Each number is 128 + 24 x the weight over its row's rms, rounded and kept within 0 to 255. Layers, rows and columns count from 0. The size above them is the row's rms in percent of the matrix's.

# layer 8 MLP gate, 256x96, rms 0.274, rows 145-158, columns 0-95
size [102  98  93 104  98  81  87  86 100  93 100  99 103 108]
[[147 115 146 109 165 106 127 155  85 139 123  93 144 158 155 160 120  98 138 134 130 141 151  93 106 117 177 113 136 121 118  85 152 111 126 117 142  85 153 146 129  98 171 143  76 130 112 118 102 127 180 160 120 140 128 143 153 117 132 178 127 120  83 104 107 105 147 111 155 146 110 129 118 160  83 115 162 112 136  85 115 114 155 135 131 146 109 139 124 126 132 134  94 164  83 130]
 [124  82 154  78 100 124 133  91 156 115 140 168 117 149 147 126 152 107 140 144 116 158 120 108  71 129 104 138 153  91 130 153 138 105 144 117 154 133 142 127 152 105 141 162 141 117 136 138 127 152 112  82  97  83 142 107 128 128 142 149 126 124 123 138 106 128 108 148 124 131 148 179 164 138 160 132 166 161 112 105 151 121 146 154 191 128 153 125 136 128 115 107 131 203 118 120]
 [107 114 179 138 136 130 150 139 104 169  93 115 120 116  93 128 109 142 157 132 166 143 137 141 156  63 134 156 113  78 159 135 157 161 142  78  97 126 121 148 136 140 156 121 102  96  82 127 141 116 138  90 137 119 147 165 104 115 110 145 124  95 132 126 133  90  97 160 153 119  98 137 117 182 119 135 112  99 150 142 158 141  87 149 111 132 159 125 114 110 115 136 116 143 153 135]
 [101 112 158 106 131  69 146 112 125 143 105  93 161 161 123 161 111 155  95 160 138 110 154 127 113 144 138  93 177 134 123  97 119 129 153 148 173 128 147 112 134 134 113 113 149  90 122 122 166 125 119 100 115  84 147 102 115 141 144 139 129  96 114  83 162 130 120 147 135 119 137  80 131 113 117 142 162 118 135 139  78 123 112 162 121 173 179 140 162 126 144 154 106 112 157 133]
 [102 113 177 126 119 139 149 120 168  91 137 135 170 130 137  68 164 116 157 133 122 109 134 135 135 116 119 117 140 149 125 109 166 137 125  94 111 119 144 128 144 108 134 159 119 118 124 103 127 163  99 107 148 134 112 138 136 130 156 124 153 137 134 108 137 120 125 112 139 120 147 130  79 111 129 139 143  87 105 174 170 191 159 165 172 115 139 176 122 135 123 141 198 126  92 129]
 [124 139 132 125 149 154 139 141 121 142 173 132 158 146  55  95 147 151 122 115 125 125 108 115 118 138  95 127 129  88 145 131 137 132 160 112 133 166 130 145  91 132 179 125 127 121 113 115 150 132 127 129 134 139 147 132 157 143 117  80 104 129 203 106 134 106 122 143 147  90 166 147 137 138 181  62 121 137 159 164 151 123 103 112 157 129 123 164 157 118 128 125 155 141 152 128]
 [154 108 131 140 108  93 130 108  83 142 140 116  92  88 174 125 145  87 131 116 141  84 134 123  90 121 129 123 115 136 183 109 132 133 103 135 110 114 100 163 156 128 144 145 139 107 143  92 117 144 141 124 138 131 144 129 121 129 168 131 121 157 164  77 120 158 131 161 123 108  98 177 157 115 145  81 139 108 139 140 140 134 160  75 121 109 134  69 112 145 145 101 137 115  92 119]
 [124  98 132 112 134 134 142 109  66 169 145 105 130 114 135 124 100 146 135 170 150 108 162 150 102 141 132 136 110 155 144 113 131 125  82 136 105 131 159  92 103 128 105 104 132 136 118 164 144 163 102  77 130 111 169 156  95 106 142 106 121 115 102 127 118 131  99 143 138  95 108 115 137  95  87 180 140 133  87 143 163 136 170 145  97 112 125 121 177 126 124 139 130  85 120 152]
 [106 154 119 108 158 100 130 136 124 145 123 145 127 182 138 126 128 123 138 119 109 137 125 133  41 134 139 134 153  84 143 135 102 112 146 117  87 138 187 120 109 113 140  88 122 139  90 138 130  97 122  92 101 144 174 156 142  96 112 189 103 134 141 134 145 140 113 156 177  98 104 131 121 155  93 146 118 139 108  95 137 159 123 161 124 142 130  99 135 139 129 109 148 137 119 114]
 [122 112 174 116 163 133 139  90 152 147  99  84 117  90 114 146 121 162 155  82 122 152 112 130 107 138 115 136 138 128 154 122  95  81 152 135  64 105 101 114 134 143 130 138 124 140 141 122 119 116 135 123  99 113 138 134 182 114  97 109 126  95 143 194 121 132 130 164  83 148  84 113 141 114 131 144 114  99 155 138 134 150 110 131 120 151 178 155 163 134 131 118 135 103 131 151]
 [128 117 142 139 127 129  89 151 107 168 182 113 162 176 182 129 135 132 113 130 156 123 113 109 159  74 133 126 119 151 109 103 150 137 123 125 149 144 167 159 129 147 142 143 122 127 130 112 142 185 132 123 137 170 169 116 134 157  97 129 110 156 111 173 136 147 107 138 170 115 110 100 156 150 132 129 115 164 132  90 132 152 155 150 128 136 141 144 152  96  80  89 116 153 129 140]
 [123 106 127 109 111 132 112  95 109  91 120 134 116 146 110 175 139 131 126 135 100 110 180 118 161 154 147 120 116 144 167 127 174  74 147 124 129 126 137 137 126 115 175 132 109 135 100  94 123 139 138  99 147 138 117 148 103 119 136  99 149 132 191  79  92 165 143 114 138  98 128 166 104 159 178 120 152  81 128 145 140 129 158 120 137 138 145 157 130 157 130 131  90 135 166 125]
 [ 72  96 112 154 106 140 114 132  73 112 166 117 127 127 128 105 126 150 158 127 139 116 142 135  84 120 113  96 152 128 184 177 145 110 137 156 107 119 159 130 155 128 121 134 132 123 168 120 145 128  83  90 159 154 129  94  97 114 127 103 148 120 122 117 133  86 120 127 136 141 129 151 133 115 132  92 139 121 114 138 157  82 118 130 140 187 130 151  76 158 115 130 135 127  74 124]
 [111 137 125  76 170 109 139  98 182 151 129 104 123 119 153 131 120 152 108  94 118 116 106 159 132 167 126 118 137 128 165 116 127 135 168 142 133 118  67 130 150 110 132 124 145  85 133 134  97 132 109 115 164  61 138 140 114 129  78 177 139 138 100 118 163 110 125 159 156 109 149 123 109 114 127  74 118 114 141 130 168 124 112 152 111 123 156 138  98 119 109 135 137 149 157 114]]